Weights of a small GPT-style language model, trained from scratch on English Wikipedia.
Architecture: rotary positions, no biases in attention or MLP, untied embeddings, normalized queries and keys.
Each number is 50 + 15 x the weight over the matrix's rms, rounded and kept within 0 to 99. Layers, rows and columns count from 0.

# layer 8 MLP down (transposed), 256x96, rms 0.0651, rows 43-54, columns 0-95
50 26 67 32 52 53 39 36 30 70 70 70 31 41 73 37 36 70 41 17 58 72 68 25 54 59 61 31 55 54 48 38 48 54 61 57 72 55 41 49 56 48 41 69 56 42 72 33 53 61 54 84 68 46 62 67 46 75 52 36 52 54 73 64 76 51 32 49 69 67 53 26 60 58 37 55 53 49 52 52 62 54 39 58 28 46 70 35 70 19 71 55 60 37 60 55
47 33 99 45 50 62 71 43 49 60 54 67 34 62 54 18 80 58 37 37 58 69 46 63 52 64 66 72 45 78 29 63 54 53 47 51 44 47 67 45 35 25 62 41 51 55 49 64 47 72 37 37 53 37 48 35 67 57 65 54 20 51 47 44 60 65 64 51 52 55 32 70 45 49 39 39 48 73 42 43 31 85 50 39 43 56 75 62 86 72 64 34 50 38 62 65
58 89 67 55 50 32 30 29 42 57 63 61 59 55 50 61 60 44 25 74 79 41 46 75 58 62 59 45 44 33 71 38 25 39 65 52 45 40 30 46 23 20 53 38 51 45 53 43 64 76 66 56 41 63 54 73 55 78 45 45 47 42 72 31 36 41 55 40 46 52 27 62 38 34 37 48 32 33 47 39 43 45 28 60 47 48 48 47 42 99 51 40 45 41 55 41
67 61 33 44 39 52 47 50 58 38 77 68 64 64 48 77 23 75 43 49 50 58 44 57 45 45 56 53 45 58 46 54 54 54 22 45 28 45 45 44 61 38 63 69 72 54 37 66 34 83 39 20 25 25 27 21 84 54 75 82 63 56 83 37 38 55 51 46 50 33 50 26 48 41 62 39 57 87 46 61 23 67 54 36 21 48 56 47 36 38 44 45 67 45 73 43
50 58 32 29 43 51 42 36 47 39 69 67 56 52 41 55 66 35 68 36 40 52 23 43 47 34 35 44 37 33 56 45 35 69 46 52 61 61 44 48 24 22 48 66 43 64 68 62 47 60 42 40 74 39 79 55 55 46 79 47 42 54 62 60 52 21 56 43 04 55 43 58 36 53 43 65 28 62 36 42 36 47 24 73 14 41 35 48 63 54 27 35 71 50 44 29
50 52 47 82 37 51 56 59 24 38 32 53 46 49 33 73 51 67 47 34 60 27 50 36 57 61 61 62 62 67 50 60 57 24 49 58 36 64 58 61 60 56 81 68 61 48 37 49 63 44 49 69 56 71 85 56 83 47 32 41 49 46 40 59 40 78 39 33 79 39 43 72 52 69 46 75 44 51 50 86 55 27 36 50 60 49 30 37 64 75 40 41 36 67 53 58
36 41 11 41 47 37 46 55 43 62 75 66 72 35 52 45 40 21 36 42 48 69 24 39 65 55 27 67 37 70 37 56 36 38 47 53 59 63 61 72 32 55 43 27 65 65 29 70 35 67 50 45 50 34 51 45 54 48 60 64 44 46 87 37 53 36 28 64 54 86 55 15 56 37 58 72 35 62 66 65 34 67 53 75 53 68 77 41 61 16 28 30 59 53 58 45
52 55 40 38 38 38 73 14 70 54 45 33 48 49 42 70 48 85 58 31 39 69 78 43 54 59 58 64 33 51 59 55 30 51 52 56 56 20 43 57 54 36 48 54 75 58 39 49 28 21 61 37 50 41 42 44 41 30 63 52 25 75 88 62 26 55 37 57 45 34 69 69 43 54 59 58 58 81 36 22 54 75 26 52 43 56 41 58 65 49 62 77 66 48 31 37
41 43 54 28 75 42 64 40 67 30 54 56 34 55 73 39 32 58 39 52 49 70 68 37 61 49 38 86 41 50 65 69 27 55 20 18 60 38 30 22 57 64 43 72 49 35 46 34 42 37 53 42 50 65 39 37 25 50 54 57 56 66 77 34 60 44 77 64 48 15 61 74 42 47 54 51 47 51 53 53 39 59 41 69 40 40 26 47 48 59 58 64 46 89 47 70
46 22 49 36 51 64 44 48 46 62 47 37 55 54 45 36 56 68 58 56 52 59 49 36 51 28 77 53 49 83 41 50 38 62 62 44 49 37 61 50 53 68 49 47 54 56 46 90 45 70 56 36 45 25 25 58 56 51 71 61 62 75 43 34 55 60 51 50 66 18 63 58 39 36 37 24 57 43 73 32 58 69 59 43 77 19 48 47 51 47 47 53 23 51 37 28
40 44 12 48 59 52 59 44 47 46 41 46 52 17 52 70 53 43 66 42 78 61 73 55 65 39 52 56 45 57 53 39 33 29 69 58 44 55 54 30 64 54 37 47 41 20 26 78 63 48 62 52 53 52 80 28 62 39 15 86 47 50 57 25 47 52 38 73 62 50 59 44 53 40 43 37 43 65 58 79 52 45 50 55 82 58 55 25 25 08 42 54 36 54 41 56
40 39 42 85 44 26 73 41 87 78 78 66 38 47 39 39 55 64 44 34 40 34 38 28 75 64 47 35 62 66 39 27 63 62 66 10 85 81 62 58 42 48 49 58 75 36 62 42 51 54 48 41 18 73 38 41 46 59 39 42 56 43 45 43 42 24 71 47 23 43 40 46 48 64 59 27 40 66 38 47 58 66 58 44 41 52 49 39 23 24 35 38 39 60 57 74
# layer 8 MLP gate, 256x96, rms 0.0863, rows 44-54, columns 0-95
60 63 37 58 51 42 31 75 52 47 48 45 43 46 41 75 37 53 57 57 57 81 45 79 32 34 41 40 84 39 70 42 58 55 46 35 50 50 37 52 44 42 27 44 29 47 34 24 46 58 65 59 67 52 49 54 59 61 49 05 31 54 48 56 70 31 29 59 45 46 52 29 54 59 43 61 48 71 62 15 32 58 31 73 41 72 77 60 55 44 65 42 50 55 49 16
17 28 55 84 60 55 66 46 38 32 65 50 26 75 50 43 69 53 39 61 61 47 36 61 34 34 53 50 43 49 47 36 45 39 57 25 63 59 60 58 54 32 59 35 69 68 42 35 69 43 37 35 30 25 51 77 65 63 46 47 44 40 25 64 35 42 74 41 48 86 38 44 16 50 65 38 23 57 53 51 27 70 43 37 27 71 51 44 41 70 58 41 20 42 70 52
57 74 42 27 60 57 59 43 45 49 66 64 39 50 35 50 29 65 32 47 78 39 49 56 47 22 65 20 28 66 28 35 82 87 31 52 35 44 38 14 48 60 67 38 58 49 40 51 31 71 47 42 37 08 38 36 48 39 48 69 48 50 77 30 70 43 57 45 65 35 81 31 33 46 37 51 51 61 39 88 62 61 62 35 35 43 48 65 50 27 47 44 41 68 54 33
64 72 70 67 59 32 68 51 47 76 50 44 61 70 59 46 50 51 61 95 33 58 84 42 82 29 52 41 50 35 72 53 52 31 40 46 63 74 45 46 42 67 58 57 60 62 39 48 40 60 29 63 80 38 29 69 45 55 63 56 38 53 44 48 53 51 29 66 55 63 37 37 41 40 87 45 58 47 40 41 89 25 79 73 50 30 61 31 55 29 16 35 39 38 40 62
44 85 54 55 46 61 27 62 64 92 46 49 55 66 40 53 54 30 46 77 30 46 66 65 49 64 41 52 54 22 54 43 33 93 30 47 45 53 62 38 60 48 47 19 54 55 64 54 45 67 54 51 78 19 58 53 69 51 52 36 57 52 22 65 38 45 50 70 41 50 45 38 37 52 85 60 57 52 56 37 16 51 45 58 43 59 54 07 29 71 48 49 39 32 42 53
36 33 30 23 39 57 47 66 48 69 17 66 55 64 66 35 40 55 48 55 60 61 27 54 73 60 36 45 51 59 42 48 44 74 53 82 49 60 67 92 49 82 66 23 51 48 41 66 47 51 71 38 50 48 50 55 48 71 42 64 38 69 59 76 56 63 38 22 58 65 90 35 72 45 60 54 56 21 45 67 45 43 44 50 58 54 67 37 13 55 50 59 77 38 59 63
47 44 55 52 54 46 39 79 53 61 47 42 52 36 39 42 74 67 67 64 34 59 39 18 39 72 18 37 58 47 43 24 60 61 71 53 38 62 40 59 64 62 36 50 50 22 67 71 47 91 61 56 42 55 52 40 47 38 22 47 50 57 50 24 32 46 39 61 61 75 39 57 24 60 21 75 82 40 47 25 29 51 41 54 54 36 57 50 37 63 44 26 52 55 52 25
89 76 65 41 58 55 64 63 43 65 62 42 46 69 75 56 57 47 48 71 28 58 59 45 53 47 55 45 34 38 36 31 03 42 47 69 35 51 16 32 52 47 49 58 32 36 46 54 42 59 40 38 71 55 54 77 63 63 44 68 60 31 60 54 46 61 56 32 45 84 44 56 52 47 39 71 48 61 35 53 56 45 36 48 60 57 56 52 56 48 53 28 37 26 49 70
64 55 39 81 56 42 64 45 44 40 59 47 15 36 47 72 35 35 40 58 57 70 71 55 73 17 50 45 66 65 47 69 63 34 36 62 60 63 60 35 41 46 40 68 32 59 64 52 67 35 48 31 43 65 54 34 51 64 59 46 58 33 48 56 39 49 89 65 40 34 48 53 63 45 49 80 56 35 36 56 40 58 35 55 38 59 45 48 61 31 51 57 48 56 47 48
56 31 19 50 52 46 51 56 63 47 55 69 46 46 78 28 38 44 45 49 45 50 85 44 27 56 46 53 45 64 73 44 54 69 39 39 37 59 68 52 39 56 59 62 46 54 59 55 42 53 42 52 40 48 63 77 61 57 41 63 53 78 46 56 52 42 64 25 64 24 12 56 33 74 44 45 76 37 41 66 47 31 31 59 56 39 52 27 35 65 52 47 51 29 55 54
45 55 38 53 44 66 42 44 66 71 58 54 39 53 47 66 59 67 30 32 52 75 38 42 41 63 30 52 78 80 51 26 70 29 57 31 38 24 78 53 48 53 40 39 36 35 99 58 46 71 43 62 15 49 22 49 61 77 33 46 46 56 85 62 50 45 56 55 69 23 20 35 41 49 36 39 57 50 80 46 37 61 60 45 58 32 33 64 56 43 39 45 38 64 64 59
# layer 8 MLP up, 256x96, rms 0.0761, rows 44-54, columns 0-95
51 57 58 53 38 41 49 49 54 39 37 87 39 34 32 00 58 74 87 39 77 38 51 50 35 51 52 79 77 61 85 52 76 42 50 33 44 58 48 49 44 35 40 55 53 54 53 53 68 45 50 27 63 62 20 48 58 71 50 73 44 50 46 26 48 41 45 36 43 50 49 54 42 65 39 60 21 42 63 42 49 45 39 26 46 44 54 35 43 75 51 38 59 41 56 56
63 38 59 61 43 40 42 49 07 26 41 45 41 40 42 53 45 51 71 48 82 25 50 53 57 49 51 32 56 84 61 53 66 26 59 47 72 51 45 50 58 75 43 50 24 42 41 31 39 45 57 51 70 16 47 19 49 47 76 66 80 46 59 53 66 41 41 44 17 52 69 53 70 49 36 67 57 50 52 69 33 46 61 68 54 65 35 45 43 36 35 57 60 26 65 37
52 77 37 61 34 64 44 40 71 65 61 67 60 44 57 47 37 60 63 30 57 66 50 65 07 53 31 46 36 55 43 74 55 53 33 33 30 34 37 37 19 51 72 73 50 15 50 52 44 64 40 29 42 32 37 56 67 88 64 71 65 45 37 31 70 53 88 41 54 83 21 47 37 38 32 39 53 60 59 64 21 45 33 49 35 52 53 38 38 45 53 49 29 54 72 48
31 52 60 30 53 64 57 42 41 37 37 40 56 39 70 64 45 51 69 49 57 41 68 42 51 60 55 40 27 36 45 55 54 35 54 40 56 60 41 43 16 36 43 56 55 69 73 40 54 39 52 56 80 50 25 49 70 44 67 68 48 51 45 44 71 38 65 52 49 63 09 61 52 52 44 81 51 53 33 40 58 52 56 69 54 58 55 45 61 42 34 26 63 31 30 43
72 68 53 21 65 48 47 69 49 47 70 59 49 59 71 38 55 29 48 37 46 53 43 60 54 47 59 12 36 40 71 60 47 61 58 61 66 68 38 62 26 44 29 09 41 60 38 61 65 81 65 51 40 55 24 57 56 67 29 52 46 54 55 50 37 57 26 74 30 43 43 65 43 36 47 50 57 38 56 35 28 52 54 52 52 43 65 38 39 50 49 67 70 45 48 26
41 63 42 28 61 62 49 68 54 31 65 61 84 41 51 49 56 62 38 54 42 66 48 30 84 35 43 60 46 37 18 44 49 36 37 26 72 35 42 73 20 48 47 38 35 61 39 34 48 33 42 55 49 36 35 62 67 35 78 25 47 79 41 29 31 50 40 35 46 60 55 57 82 41 60 62 37 50 39 86 74 73 59 77 65 40 55 45 30 21 66 83 25 53 49 37
34 59 63 70 24 54 13 79 31 43 60 64 68 39 50 48 40 26 30 73 70 54 43 45 15 75 31 51 69 38 27 44 51 80 27 66 34 46 67 63 40 66 49 40 62 29 57 49 58 63 35 57 52 58 49 29 70 51 55 66 55 36 41 39 73 47 46 42 65 63 46 42 60 28 32 45 22 49 55 66 38 46 72 66 45 46 51 41 30 25 20 15 60 68 57 62
11 36 50 45 40 46 81 54 25 45 53 30 36 23 58 53 24 41 57 39 46 27 52 47 56 58 59 72 56 57 74 47 46 58 46 21 50 51 70 20 56 60 65 70 45 51 42 62 73 43 56 27 37 72 47 46 28 51 68 55 39 78 45 71 63 61 23 56 50 71 79 73 54 45 40 65 42 27 46 60 37 30 51 66 41 73 56 50 56 74 55 50 47 23 41 44
47 53 59 63 52 41 29 64 36 75 48 65 52 62 46 16 59 29 63 43 44 64 52 22 59 32 63 53 66 37 66 45 59 55 67 40 28 46 56 51 78 66 66 37 46 53 56 51 45 65 28 69 56 60 32 61 56 68 74 46 43 51 56 62 38 58 45 73 50 33 35 53 71 59 57 61 66 33 43 30 47 52 59 54 42 33 46 85 63 34 58 54 17 61 39 39
48 40 48 43 78 67 49 29 57 40 29 30 36 51 75 59 38 41 34 51 59 51 37 54 57 31 53 63 58 63 42 49 56 66 60 41 58 30 48 56 54 73 57 41 68 49 51 65 33 66 81 86 48 68 56 58 19 75 24 26 36 43 39 31 48 44 52 64 46 60 76 65 57 42 35 48 50 82 62 66 36 54 72 72 65 52 50 62 61 68 37 46 30 63 52 28
16 36 54 76 62 70 19 56 66 73 40 67 71 52 39 58 43 65 75 36 47 50 52 50 67 30 41 57 56 73 53 41 57 29 63 56 44 31 42 55 31 52 49 66 84 48 82 33 32 46 36 47 36 62 79 30 30 63 49 39 77 47 66 58 42 60 71 27 35 46 24 52 37 57 40 37 57 18 56 70 58 48 76 23 35 35 56 46 65 45 72 32 46 52 60 69